config.yaml
d_model: 160
norm: "rmsnorm"
init: "uniform"
Each number is 128 + 32 x the weight over the matrix's rms, rounded and kept within 0 to 255. Layers, rows and columns count from 0. Numbers have three digits each.

# down: layer 6 MLP down (transposed), 512x160, rms 0.0707, rows 421-463, columns 0-159
# up: layer 6 MLP up, 512x160, rms 0.0783, rows 422-463, columns 0-159
down421:102156070120156141118150156099081119183181160116155170150114120142105107132137076072150169093112143099094118174063059125109068111163146124124158196140104085149057106165111129078155125116103144113180125133108017107071103114198135132180144132020104115103098100081105153154109161132086139100121135138121148106220157116080094083102068132074163201138147164167152146082198086092138139121120119129192141133148153131121153101153175128128131110142140113139139129134116187145113097150129128
up422:127077142163160147101212052102109134119132153090138148080125098101158185105122174126090151156123126131132124118104122134150138104158118141169124100121123089120137116098098140070132126105180128162123133125123086176108150115147108133113114200087173076117098152100099129142182183127161167128147128170142132122133067176097127129120122175124157133170145085104136168139138157118124138122115109102099115084150111047131146141106178160101124081059104098120163133147121108122154148153101139
down422:132189127094100165158094136095104098120109164168154102153145134100098108126151109098102141082131147153155132163138076125139092143089106142162131117140141154151112102156105151147159105073072157128187129134157193193154076178081124095129172071101161179047179104113112128174099067106170185103185172153156077114174157159143105142152158136068147125175151117179119150121082100166128107098130136085095118163146130142186139175117112099137134112137116129126171082132139118133147177114164167
up423:133073090067148113118136093130144053086193138132168135077133164155126125084133135115102137162167113070099146168120146170193180140143180202123058172173137130107176080113141116180138164134110137150124143099152122120117130132129171067134075142167143156104128089074131138105252144160126118116141150109150099112146061113088151114039130152123167184164147143155081113151179105110159143102190147119083114143105102090148140197104151185098162077115167096129090168145163125170124147135182163
down423:115096131116122080129122125117080151143076061119186081151107185108129166074125052119158173120106119161135126133110173127077068132139158151104135135040145122179114123142192178146162122120168107161100194056098116121053103180101135188145115093082110144150132128140131096163138144027130134097155188142169190073115147140128085079170149155119142127135129121156174155193106139088130137100163138184160145083135114115099121171119134177156116111166124158109132127137171103176102173102135051
up424:111119096179093161141130155110083158121098067070152111022160116083125110104112131102144127126103092097150100090105098213106194178172141134151162074131129073146140181121109085089127132171103079143137136117089169110180177070111099163157120129145103092136129151088118110144170147136101112130135105114080131203158131143118168121139109109112147174127131043129086143159159123161073178121075156158131149073072138078101108120149149104115129094101091115101124082112124097132099130154063112
down424:089166091154134125081140099148106098105150148130130101190111156119073127108128163117151109120171126138129135159180147155135059190165100154102126164085178134127117104087188121118088097152102150161171149115150170139074068155082134137094122139117158122112139169106131186183092023155142111101090112077136130109096193068209076058097069103107139080220134134101118087128135081114159142168121107185088124106173209149103106144126112178139116146136109089133055120136127147105105173123098178
up425:116192119140198125095179139114163104159131068097076158121141166203077154088152150096064171120127115127127126176043173124149140101105114155117111153156154148121160196179139147062126157087077135160090143103174036131129170182171147105150119158129101156136126130067088087189085154142165076114141087120106159073132119151171150119157119118121124113150096133134119150170116067165191126113193135165132121125085123111103137128093174173123160139127134131125088131144119113165157126117153123
down425:090116028118134096142112070159141118078082158122147091098174071130121102103111143176113115147098157103126156098095182112092152094108100060123142081178125145131064089125099129105121123173171070136093092154121113110110111109123150117154137103185184115146129134113246124163177118039095143146113137111146122097110161091116131135115152133117095111111117151139041132165148169159157186099101100209119095098131126134159125126084007107116126117089135137085147124085141139092108124190154162
up426:170054100140082102125131119135134132135123094107123150098141165124115137093135173225140137202110094128126115199077121180133170094125139176150139113053134099092141182143051162094123069193158135148125116124109113078155155077081140113156069184080143093143113178111187142106136207188175116135145083120108110095140137079000126111176105122101103139168117136161115118153119156140146175136121077099136150100123120092138068120160096095098172105092093112121136112089150131133115128198092094
down426:147151118102152164181102096146164100126166100054180128088133179187131108095110175132133115151096118165201143103084157011149168137140089126114155115137121123152139132162161130062139168115169130114133087100171142137149089100115099138174145090160077121193173129091154141166153109133102107088181161180151120133135126141130138212146175116008156083176173107129100118189147115144129150110110174149162125174148138158131154157158064126129114081100127215094129161139112126107107157125137166
up427:121136098105156095064148135122097149146134098151120145145134168069037099178096199144118157140136113063163164095182055165083100186168069159089054132135162110116104124148113113134138111211101235147082145121131169136124039140104143109192132109125154124154124067094133123100151147142128122118111125146116087102120143128055086110159104094183165162100097148176087094149127171085077115101159172107162081055135184123199115138057165123124086143121110171147191115178130016138145145157077163
down427:055074118137171093137116077151182121110119146099059105169138126069148123131146146094165172156126157114183171083124106133165063178116162161124156096148155154121134070112064132149154087162160091115111185155167152111099156104097086101217064088171111114154163100120145093098084143144107155133131167140090188145186178116116077166142206105164066126040157173139111062099097106117141088091111092113109150148100129095099166159134142179106145143164122031130113151170156187094057072157089129
up428:136116086153145119076115113103148170137153134155123124093116111167148164139156141136126149179142111153122157135130122089133133173169117150120100095100134169111067098136086086111146104113102152163075095096210133163187056114114129138118136136181184080176039135135091109129092137097176087153114133127083081140193117143164145102155150111140141052154144111082121120108079125086130099149063122054076078085105120108099160129139075071121159113141140089166059114062133131167111144136132118
down428:119116090171143128129165151104081117135160099078152074116099116173120135113142095198127163145165125142101093148123161114158063142129132064128125138081143084134100122110139177135149146152173081129102135095205140116115154179173153130121121104161140114084153138118150207105099225132116166092179125108148145153071148200083091115056114134109133174164158090159134127152183169140116102137135163084162147098125111131138143083092091098115136154118078163164090101103073094093107203149193147
up429:082159114132153158070095099099117105138134090093153166043132162152100147099110177072139126087131098152189116130129160121080144175192062127121144132140145083122192088094107140092128154160141077146099141151138158118104099138074152128122158129169136150102085141033090155128136119140148097073114104106145109174126122077063062139129139068144146121154050151189127088160104085153077201102176121145044144112108103119171131162169104111115089163110092143138113151144120091148110046138107134
down429:103125077163106135080085149114137129096145115078112126240149117086147115118103116105150121096147128115106169109110136058124154122161128054108180143112207124055125158083151161110150124152161163093103089138122133124093168117114131162151141100155112114153113146024093109156123170137149105138129108133150121082157192151157113098168126096145159152089191127086100102176143110103134139165127134136152140150139166100123098080164187181127104145113158097122119091144143117173107144122123168
up430:156035106112156091134187149093082066094123126126188166132040154094113160090115206077139128141151127104108084111166099174101132139108138123155024124148115100112104095116134112115171170152123163130093101120116130118130147141081123123133100066169180124123085111180152095116097100148162050150054188148078105076141082134084061054156100179136166158184172093138125071163115116152135079090139106065109094059143152084138143139119108159112158177079175158178136164086112076122052132192062063
down430:085112181152162174058145133153149110178157079115142132095123138127067119112212116169100079089122104163115159204144067124142117064157149064126158187147172108112126144205148088128145164176121089125165111110059149179165049105170181147124183156109179086119133116151074139137180095116144140116124130138129175125107121004130189138199104150123156109167108155078107071162164108147131072129146114156121168123146138153151079122114157167152164108102119173174106174113099147134166114121072098
up431:126136114156080138128106126130080168176181111071216107094133217079121211071210146110116128152187090162181139118092108150135134165130167130140158165141161156122164147125100131115089170154108168134164152173124109103147117037128175045157069129145148120167096112127186109099158110170153130099091100144044118145235078182136205088078085160142156157172101175159138138194145089121088128109120102134112136120133136146162076080141113106115165113134109048156131177087125112089089079187095165
down431:047122124153145197197070101152096216111200107046207108109213170062060220113115157067086131105145086079129053070127112148112130104161208149118151066144108141206212120064117168081073138081111090104197124159176069131121128075135098105129107016132158164151060122148169140071124162130062093152098148074064169081087056136129099107129179161099114138208077141186109071135194116137195133027069130176066146138176140195077132107155101178148167085096098101089170212135123036126157145129153095
up432:097124111063218128043094143087136106098167139146123134131092144105147184059142165147121106133133106182091076116185103129137117124111137182087090132157120127179094134131124107166132169174162168127084131126112161096176146110124182098146134140196100152112135108137097142151122145072139142133064129081131125075146139132117126097107147110167134104119079178124077078119141104110170101105152098124130049105128182114131135157086090185142186170126164075065100102122100053162122151122107079
down432:149106102115128102126131136161089133128117104138099141162077123139067084103121066098164108206122076163177165194116138108121129155162106142138150084136089120125172120140084141004122139128111150091119088119105101055123178133117042132158142155131167062138123116105118122196186065164082128158149128112106135134129188086132117145159162110153102111143190097060131151076072143108182162113123075159171097127192124145143139136108135115151099136118169117123128159055104108146090093156116145
up433:161149111109119123079165167099097143149144085094112178133105212145117123144130112145133140175141105146069094071181098143118167119092114111169105131153120094179150169163090105110117122128154132106093140110087153103093098082145140123124151130156139091148085135136090152136134101036096067067130123107150078179156135114148133145133092085215099136133133153124169120183130129107150146120123129144127125086135157134144170135088087166154129176127101105093144124174121119108085177139101089
down433:101083102154126165119204106097112065093126136125116114152140140148107131128156113128071127137129148158133153105100128130123151135130125123089135102108124092100133104146101146140113110110085117120179112233174125141101131085121165163115119205145082119152144125151081127095107119125161147148136143128139158140121157118138128116142024136126097105115112138111176077140148136164085148098125166112141141186075137119121108144142154124157107152142116127089144149152087165136135086105108110
up434:065104069108143142164133152083151106173182096201106131139130101148123134083092180096089082098126115161066165108175129121068159120137103188111141090174116060122116163162127134112187151184104121104114106097082176128151109064117134123119143091102129108117131116109100044111155156192148120136101037072105123127143122083135177104085067004140140154146102133170110124089059125196160100115090126173111128152111146072130070195144096149126119103172122121172170150130062049141141182163106111
down434:141100103087128093136131142111121140087165117051157103066121117111122100130097189098130148130091097063164127158174147116131117121056150076141067141103102126122160075144130096183180098086111118130123064226121209111105154101117141142093125099130111083132154130124157140168172100135121125023105202060163176163146116109065121162161146133097206176148155113080129103160147094114154114119151087142186116189131144169141071161184169095136119117070103134088159114135125110083101169167124175
up435:055159118113122124108118152130119177096184119159169136095136142052153135061153169071111088160166074145165163131176106174119146174135154109113102132164211151144101095133122112147098132144073231147117135076138144140187107055131170130212101108154123109127121102115152125123147104138156079085085097092061108140164127170129145097049129099143139124161169091132115099186179147132130111108144081128121083085184075127118110107146147127142162119175135128110112109082121102161123169148152112
down435:112130104130107114142129101146084146128117140093150132126170172084147140098162136046111096147134126142140055100059108122167181156112106113117149162050123086132194143148157093129062155066102129093125058128174120134100132106094117122054070099143159120151137066149125137124151094160128095131122096025137117098086119205082142148150127123147110157148177115089161168167139115113111155123156178177121118181120086113124084167161134109129172133150120116141145191141159126159157035179149163
up436:137053166145135097109134141108121115129193152122122144131138126053154143129161116148118117123141093087166165140070080148114163062171096142116098209124129110118095179083126092124118135144154125120109094119121125146168177132114175126086119208132122149166128111107097159152133150097157156044093158115104153121136121129131083124098180156170153144119088080151115147083088139151061122181139109169164123089123121095153159125149155129120146109127160098078127190176063093117115195109112101
down436:154140096167105146097070122168114095128115167144086139148120083085107091097131134107195130110106119150076093129139107072122121113133150117123058110112114107163102101160138134107134162107143140156091087157140103011133174123085139074103118098142146128122190179163135106124086144109123155107134170121063141117142080101153089192093171115140154107175113134116103079111076055160090058162153183119134103203129144150074105159160115121104151155047099140107057175172145107106119135099110149
up437:093144127141120101161135135091105135202094093082160107148109177112134133113134121107051135156125128135182130186097144133071132067174136115189154098131144134075149131155125120093206226141122129178141091157108102067102082164125099130126119147147124083128081124124174059121144088129187123147105143135133133188174098138069172129124169090135189134136148149141110150194153146149033172197143124139087111101106128131132069129119108135124125135153140072152147122144158117125155099150131165
down437:148071132118132065103134130116131108169143145123169178060107119132149099160050183119196138155168128138085163098151128105095161112089097142119087146107099159193120113255151095129150105110096134102104088154175086114133176141151152085123097102115123212191117150106148170163138148171163156161097101150021145135071132155155107121113127145143119095124155080130155114095055128150075165106112146100110158148126128144134192107175184164135074112142052160124156169146117159128110107090101093
up438:148093107122109168119127134090162150116149087145127147123080117125114153148020139124097136092068118145177106118152084091086125122110116177066080058086131118110118127100093124140125154158069163163057137158145100121139113066159112093098168095208108146162080162108059056142123155117049148100115070102108154108123146103139172096132123129127125172165098207100128130121126086091169102130171140177111081156139080116066115135163107173110135130122089166140089188095054090206159096102155134
down438:082128078116134078139165124139192081103122149076143124120152150121165155131138036130134084118188100098083089115148148154123226194089210139113135141117116124107127161073203096105106122100138113067148100136156082179165123211178208130149090134154148194096078123121142066152128167138061147077088177125094090103196133167187166159226134105127128120140111045133126131115135153098164137149120170079148098131129072145126124105191178103152072113164142129137156149130158129131123082143103125
up439:114105105135125175154127160121126079075135094098158142155121126168159121129128118127136094105108114107137087166132117124159131201136115092100080156117145144154107120173121150168148099157089121174175133120148134100173074173103119117160118123124137164123100122153127091086158167124100033179142093175121115128115113091110132114064133109163100155152143160093122104175150128110108106119132187102107147125070140133128116106148108128130119145096132171204126117107153143218126138122160110
down439:132108114092122144151184128142133105166119128137088124127209095081152120155157130146128113163129113137108139080146095093103080139139129131132157150131144165125189099079173085105099146125165080089082110126130151133122195081108109166165171145126142117154129141064127137133117050133112192126170122088126118119135166144137120135202157143176140148109127085122141156112136160130137133116113060130068152127145121136153136054137149142125122097126157170113162134146214081156151123186095105
up440:094169126093142118156101117115098127148132100038113122056216150173146151138096198161119116123100077109177157078147121122091162105169118096111144086096108119138170228055103126090145086099162116216122121167116116132124204118091174153116060154136114129127088149054060156187134151089122134056118108159139154137120101175130106113056122107174126173139146091111062106147130105147087164110135114082113117090121124103119136147154196107136086148123156131116146209153110128122123151155178117
down440:141131123067122126128134110110152219093128129145135102099143119153135135121089108194139121156115121128143070116132080116103143100071068177067154125118165120176197112101081114109145104206116128159142106145110051100135139148157151155176132072099081122133089125132062113146141155139155135162125108159113186196195123105130204139167140161208152120158158109043132124147093062123083147155120120124120129126151158097156071166192151128119069137138167120095134196093132127153146076120155087
up441:161161127119200163145139175130082085141146143058128139091140157131125139117088178172085096073135113116127158119193134163116108164132079039152070129080115107138060134148130136116124100160154107118090118160191118158173120136142130095116171120078108099114147095071001157121117138103164167075108115075069094144096157137136115162137072099119173143123135085131083118123099096103125144104080103119105105064158110133137138128133163126125122107114124119110072156153131095149093120131124201
down441:105152147104052152123142078185185135148121148146165127192131108102127135137132095148160195111137128111104127106046125101111134157093123192063164124160169134114088104119152118118104155113183049118159111113127110178136116151130118148166177142118078108122155125132142139160107124131136095140113173143087122119117121139132139143124131126134113099085119145198155160155165156130080146106090193148120131103138116037109086164079195136110132132175089118124092143071132189162115114119148104
up442:080117087175139153090138061078155167133132112144102159129187117139038163170198139158114148185104098079124122157134204189091153175154150137168072131047189090065092104085099112106126109107063107192163186189179126091123043187161100128136133113216169145163084122087103137139123095131151092161125061108106142180126176204044105122152138146119167144146049127164149069179129143125102183123127117093062120075091144102150067075116108042131116107110136151176132139100095134136080108159147155
down442:099206047082134166087150163119113047157165130158166102117134099068120143143169134059140116163137099096122074064215123118107114102081171166086152165130023139070078099129068060169195099069128174150140085126152124154100092069197187116128103148154152102155168187151110111130128129138171127091061161151147186122055115091104094134129183129134182157119108108074145099116121114149066129120078098147130103107156174098140119223059103060107109133109107101201156178182073145115178066145050119
up443:113164055148156150115099139110119117158155075151135148090115167084115181116086099150109162137160104101188089149165113099127125151147069125117130149126091161131091137127120119138080127167095126157142132153172150128105142147138154107148094113153149177138122121125134112101140146077154139100100161103139119123112163130164082073162119119129134114138126157175124077108125108093158104186151125106138100114148135149197085098193146103129150154083104216158071164170172139129119132199134156
down443:199128131147102111145124117103138132067126119098163191107106172198146161135061131122190136170159116144157143092109107142118179111138103138131126043177131121100113176140162096102181128124137106114110127173141103086106146120142117095115160095135153139118122095150081132162141138123157114126148082095129118162110080228119111101142128133134109144070133130194115100091157156110104165132141169135151130103196106155176126099201184157148122125129126145137169124147063162107140138175131120
up444:112125074129150164119147116134184132176147101094171128092087141095101134182117124133113150123163112108118166125111108187086168158141067084119153209075115104106115127075119143129128119159129123118109160116159141123179140114158163103163119178099105116171084136160123127145167153142139133140125153156118137131150135157121146142127104106173114125132190122133076165222117127141057117101078136168125076093079173112167100128114105125099089134126156108132118149133176109147097114132161194
down444:153166135118140176083107132174116144097128111174140134124139073094208141132104112102126145162108132109183128127113147089127117072075139106134141111117104136129127141096163211137082144145177133126099170131121092063090086087159178109138129163133146156081099134147131132132144106109140103167061100159183152149119165113123124182160132100129077115117074063147162146105159129178145152158171081163161134164128154131139140102121152101119114157071128082156132146170071108123125110162142072
up445:145113100062151121126112105145096127093180152135180140122140147099102138130144111060116042126173107099098098150165132122125188118126150106067097164127111134119106157080119084170095072131012158162125130203136117093152093128150184045158183138103150169096148091136141161098154137173111070067107148096103141166135071149131123083037138115228181137107163080150080048164095088086141086152194173110111103111117134121186119145110131118121153111086147121194149132121171130158121124128146120
down445:081075120134056136103117089099133097088095170046135119064135116178117115121104076083128144130160149180154173065121171160156089084102074165143165102116124112133130112111124204114082122123105170110096126103145142133074116149165110169159156067165117096130133164108129148147062132070142100096112178113108186125128092193156143093191038192059118141124099134136086123136097153165106130120126111202154208166123144130102158135157094148109146154069095042079124198177120151144123087168100104
up446:130117152101116138096187098083080138162132160091107131108119175172101217098069182049101094145134126172134088150070172123144174085133096125142137097124160125144139170155131148095180098119139113140117121132161098145129160127112137138133157197131145133120145107116130118122100223095165079119131158126100138158161157147141128145145149090139154103123132143149111160158086140121104128149082114147140145108106137111126137188103201082090165106118178111126127139119148113097134139144112182
down446:185152061141152178173083132107139084124153165091126105144164132075093145109136148168161187169153109144076204147159100110140119127170139127155107142169125154173142131164113096181121150168074127133116149150140156129156136148147121132131085115116114133137173103099113156081184113136166169094134142124130138108121110138100150144061133133078154139175140125085090158105180178113126115106145126138076167166127129159182142145080123133140121100142141182158125129107121085083134132149136129
up447:144150126103144134156148131103104111065103120123134172049129146129097130093109079138140160164170085086109103113137080110097171118104139098162130169118162131201115151105150064097116180113142059150141110114170096137133165160143182122138043119083152065149129128145097157161136155115121127111081142147074032177086072090133096046066105144162115193136194125161165102137147110132125094113141165126128146065118138138127084092134097147130058158070135159126107186149070131150080182087109149
down447:189141149143153177121146163142160146156133126125148084149170108155124086106120149148098132108142157116126107170120117094139126158123114088088053125129135113110133096194100093150142037132083109158164047083110146099180108156134107173121076062148231152102124035103122122103082131105110117128165152123117096149168130084118090134113149156130127131140112197131171116102155136153117116177136168161132138135176164135094139090075171146151106135154182081089167159114143179151087154122144191
up448:094114093119141175073129151130149084124112128096135144102156074092128147125124167227119158172191111112151137083149167149158164131126132058152033104111106125128104170103110138073121110169219157175104187059131114083105160143149175130116111171169144112102142123116105093153110151118175072161098095138137169101168205115090080112212161115095139093205060152087094101082122133128172167149102117083098102119122126125110126145161179134101180126105117132146142145173153150117076154190228156
down448:153084199173151144149082135140153163092158156131155154145089137169126098122170150088136120149135083117142089169176064070168148169125182166034137169103082201103136161173174052225149174107129172170102174131102119144126124101160105126110115102093105171157128127105102114192062167206083131135084160087122152084143065116103151064062109106089145159081130138055156088125142108083113093066120055163126160085133161162073166073204125152141139090127160048138157122185133160134132099158069112
up449:125129137111169165137148135121121123097126102140154154137095128158134140148120153097113121114101145126135106136150080080149087107155152109099126063124151155130069081099129130151140107130138149150138143124123136107085074144120075086120133066123128186117101161152126137124112098108104103145125149132125104136102142157163108100152084087120123112149139123108138091130152103119169099084141147085109085125130152146090134127148118165146143184119140196185116067141132150160122090143128113
down449:142097110122129146125127110101135085089133144133140140170110162100107131096113123136136133155153079062102118145131086122149122144092139147092104148133133116165114141121139127175134156175105152168115100130167100114131127117108178107137150124157121119135153109108151122122138124126122125098072111098136119123127137144119114135158138123161108137130146163127130081147144143113166105161127123124123114126084122156125083105122118156123090102128172176154111142108093133139131111109122114
up450:092169096125131154126112179111134135152174075126064135119149139152156114210114109187106100129149114106092114107143130173139155181172089080121100156124113103143111214188116067166106112149086127125112185075161137079177124182175200106193141141159128154133123064120153172081182089126148124163135151127108108153128103121118070113080101025102142147198160090095058124120159128117178147188141126109111106092130150107181073166070105114135214124127100144120115109129103099157104159161156110
down450:166178099176106148108155108169213126097159135109142179141163166119123128105158201119111182188083155134151193108090088164097222069160121162123172143088156081143077148174177160116091130097119078104158148076098185161137156183088135145084144086103142157134099073106100068083177075164114145146117058189186083116080077214159141126136098113085164154155114082123165162093101098151146160093084139178042097067130107171159130128162171176146151113088089119105067105157171086163155159166129190
up451:119125079104181159078135072094126111125122124098152080143167124117125150071113132126100087102161111138128133140181098181083161197114122121129071135076108120112117088131142065202132127105098173131095121136095134144147124048127114107090159127152131156140146105110118151132180175121112121134110154099120134158164139128001180105137099155121108134144113137124147109138137120140126115124093138085153125134151099089122090157065143172144141102120082104120143104129108104154163203160123132
down451:124085129119137128142187094157140089111118114205140111110130108146135124110144152125177123118136133117094100177106127149116139087098105107145130082178166097122145128129117171101106161127142140134127141090092142098130119131098144124185127092137163144150113111139122089117113089107076121150122125147113101156131142147184137126117104127169140145119132168167120167076114116173148116072173165156186162137166174114119107149090111141134127130184171123141083122075083090133145204156135119
up452:140120131104065095100130154100134096090137119107134124125078097092134107112159154140138142124118125051150122117122171139103164152148100142177150126078123113185119145048110128121120145157182169168109126112092108101165084150136109129175164138152120120211076155164164133162125176150109122119129077144106108148124131155117066050148165168087135100139164156119191097070104077170136185166148128123129113157148138134137107131160097104131182144125148089118094180133144128149101127119179176
down452:130137136210141127122127125158119149191117141124113092142139170163123110083114135147115117136110165172113167083086064087121067150162126160133189118147133147138122169100099143145105154112113112133125215115132159149095137099090106088156149137093105177116138164127105090126133161089139123142099211119118123130180128152139112131109096167171065166069174110120062141124137116126138122060127139161179174139171144176138175119081131120085140156121104120192040136133139126156095123160101122
up453:128156000143120173143091126152162117129160100136185148094148130072112114091093162124114129153109077077149152121166137120119113106126108175149163137110108152107159133065122171127095141160126128153149175158172105165181165122125176175139068148207137208136118155124212139210162112118164163169110088104125160094177078182115111142100099126122160155173136156126090119211150106150134165130132095064099084100135127114119094094171100079098136147097072116197119188131135095084097068195088130
down453:121138100042177111205104108110121163119152070114107121086173165131122128146109144198151110136052116096144147103153128138116117103129167139189100174147133168147158064081127096146057114166102091101143083139117153155228130187107148098172129068142136131178105134128133148104143108096103122158117095130129128152078144145131126226095084099123071142129132105066144141103099102127128173148165118068148075135102171128173117143114129166158142103177108014142107133122087135104119123131121129
up454:132134165115132124079090170101056137140141092121109135113133117189140156116159125153097152143108104145083087143124077121102183115147083146093136147165148129123161102159135123138140148124095181126105153149161129170116119147184104133211112093112162137112128183149133103111140097187120164138164117163060074111119098153099123116079137162128169134186083089081123096136123122125140123196147156143080115134124144122174113118112051064170116127125089096110137147100096079111191116140112146
down454:152124099138106117140174100083154113142127167156127113119103125111149117172073151128128122093171131105163198096098184180155080150129157122101125088122109101104077141132099098145168142083151087122146100061051149066123140127123127139047132125098109124134143086098132134171136126089121142113122108131195172194143139112115123095173125110102119126168143124147124148124104153119099165113121116114140136115096091109076161159104188167126153166104138146144122136127137169148065149135186151
up455:101039146101158178126144166095123163079118121174111139129013145132090123131137125118108126136109133130199099130095117108101155165142150141106104069137184138074134148145139117094158121103093148120081105150107141124153126042169100112123136150149135104124081165133155081088126152132127093190081096135083081136127147136094191074140056084143145146175106114115136085120121152115103149107068137154102137121097132117110148161140152149115125121146118120145136116128187122165142111120101143
down455:120159119124139136153104118204151093166134125115110124130233135128131148147116131124217155123127108148120148129096104162141145128092134170103156082115151122218148137185087167114173162134148107125141098134108168151141078149115171112147061125122057094126202094143135180143163115156106142116160106143148148101163135122200133132077192144125148136140099113104126153126135140113173092142140128100120070162138167094139135086086085191109148098138089187136127163141117088116144135119089115
up456:159122102133100114096169144086074154142158112097176171125155174149095109153147142128113095165087104114176116183173129091090071082171195105152135160162204104116112134166079138108089124168148102135148135117079169093122176204128128089135126160090244135119070084194145122151133169091174172103132124090115116173144132222118123151122074103103184088160099129085144196139039153128177154110177149104082086129128087127164071154193122090147144186126142163152128181103144132152061168182117135
down456:160153107102131103126134080135122090148107069135118102092142114137133114118108122119195188149107123124078111125099088080094169071156141166123134140186131165160126163131146115172186123140189109115108076182132086153153159153153093185170074177120063192123125181119110116133165149155087123149151102138120089124164112158100139145139026123103173118158056149086178130119157097146064133122153092169106064153116100076186164128118138056152122132082097133183235143149094167113160135107172105
up457:111109135147105132179121108108120062187140095050138127156108161103088187123126098143110105166107109086152133141125157109091055149212134088082123167117155116167153154100125145105134114139117099130076100110133153091160181162160117116139163157121097187134135193112159098183139136118112095112096147102122153104145100112117079147128126124137141073132097117125138138198131108185100195148177136125126149124090114121072132134138221162121135159092130080089149132110087100111159104130160155
down457:137141130146092088112153105094116142105114092157096166065094128076136028135113149122082096142144126115196116124110087154099141151081140128175129146110086121119104164118110111149143140123115161219136145124134117117080150130134153156134174121132191148077156129081111168155119148142100153119160094074116136147126119141170132113128126114148126117168165153199105095136162170120155106141133172075136149161121096122084130168176150119155110117152130139149153150161116212087133099113125155
up458:080093113143116106144117111123042080096162131114150122112130141137104179116125156130138148167138104131102073117131113177081082126118072163122121132117172105126124129139116138147134154172151168113077120145146142116126125144154087154218078117112145169122167206116129139130131162158154133110149131100108123125139097132079111157127124132088149084117091131105119141158102145111167165167130177111143101144138193129202132149148115076121112127047119112120153158110075128145093101134104148
down458:156144118106099109127132118095153179146084171096104187177107111120118119151148136127163072125145118161141180126155100097126126123095154161124116132122142137151092176107107136121138097115148167089138110181148149118129145137119113142067117083088137111111113121157109160105155091125140093146081093122155101064151136151162156127174121129182106164141165133166089133116099135156098091109094083138137113105133134120072134087172176182151168111184137140181099049114141172158110111095172110
up459:127102110091173130101199118130153126134150107122106163124126127125113210154099130089097071082154131157124167142164093098171149105138105129123051181100175146150118122147123130127152138192106122130102141130168154135149158145143125151154144114184109125174099124106133081150144224195094114070101121107093150081152154152133166088145115145122146138139132149113113148216104093123180045130112174093094102115066186116095135162151155128100104148091097169109186158065151120120131100121100157
down459:144139146165151172105112068095137108128151187129138140180107094094139159167087090193033155154188158225115154128112111140149122159100113162138171193124206149086133088100103150138164154166081079049104097162147089173104122105153101145155127117087215132159149094137079132125188144135147156108213119124126100082115153084150172113172160140094119101058156114150156150099085122146081129113090092129119119120125138129078142167108101065129203108105181142145121095076127154123135190121143190
up460:116145113128198097083109146109151066133169085095169124101142147158126126130187160113099094159099110145140062168106132143167087140144149105013079161175147130107060138164060064157111136132081181135116110154121076136142129111074132158110100151121121146105136172109092087143175172061206096117084144129115177141128137128095147098134178161174144148113095186148099131127112093131151112094140093096134129097158157112167098157070153175137105131101089121153118141071131099122152179173135076
down460:187063162101109082089119072072096128100160085194194126144097058102092108134090141126175073092103120144129070130133124104157097077134075103176085096141104096159104174115117130124064127157081085118121141130137146132125157088148139125120129166132175118143113076134128231127121081101147154104098122202114095136075103153127062117131142144124119107111125043126141076126086073145095114101128127163127164114161073140126110128185103099156150111164137116113105144173103124154134154114159122
up461:100117137103164172135177123119114065074170109089149142093157124148070091121119142129137136119146118098142103149144185157131129169135101130157144168138133132121162135096126102136107155212116178135098140139202139167090138116149081088131132100145138162133109101086125047170126148139084064141134094096079142181129093085110097111126177151127112114131144164121147090085166125129171115187116124122113134094144135155190158162193099135131120154084110163132182136152146051126106118115117141
down461:199088067119113132129116167159110138186136083135154156143119161091138122127124133146158125109190114131133163128122133093177180123115144146115147136061102171131141100101154122169051126090148086143136148141066079128138157189095098163130082134115134100100126074109110125148127112138134164133098145094219117100147095181081130101125121089137105098171126131118178127172165155129187111130132103167134109149122095121140139166149127125159155109128168068210173158143107164108131131122114160
up462:076116065093150111126175097151147102107116116093137122118121196080063057111108107134088113108119100092117117106135110142116133085145122146135059131154125074184111093166107145148144125158118144149143120122137119076135166115129157123119098140196126190128104128125129178158149131101164088062116117088076042163122148182111119109078109133083135130143117110168118160157047113125126109126149158054120031077118136124089079148140160172168190138076157100122088122100143129142103128156138154
down462:125093106081143116161096137138174120106083154158140096148134132155096094140109109106129092104143077129122135124121108141097099124134098160118122181171106124084117087185122161209120112126136085105143129150134120109073203118086130129114091138155064145100103131128118152165084154156167138106129132143099070123074171129125129144120120126065106112177135124121105150117089120110107100088126183136157125143109103098120126132173113148147114121084152124110131122090148132140132145078160130
up463:106124085127145123105126119140158080172191101081071155141130165122043084106177158063114126141162111097092091159112127183116120144106105098144134106144118145204152158116114117126135043131065140128121148106102127114164122151164137130083099124191097119194085123113104116226137150140105097164102169144055195092116176167147145096121146093136126180149122110174168140140138088145154112116096184136097142076082167128098070123072131148117115149128137093129124152121159069129124085101104168
down463:112110125104092133128147090165185119150085163136104167094102173117159134162144079107175095103163085122149154108106100086119117089155077127080143146132121149091106087093134152135131105128162144034073137100107108170134149125115130181177196108131105068167128132085106134158138160161150119154137052123111088152121125099115167124117140123176166122068132120079079136222049150096174151136118119160118129118116106093148145168113145071126117159134158211116144109152152105153144139131128105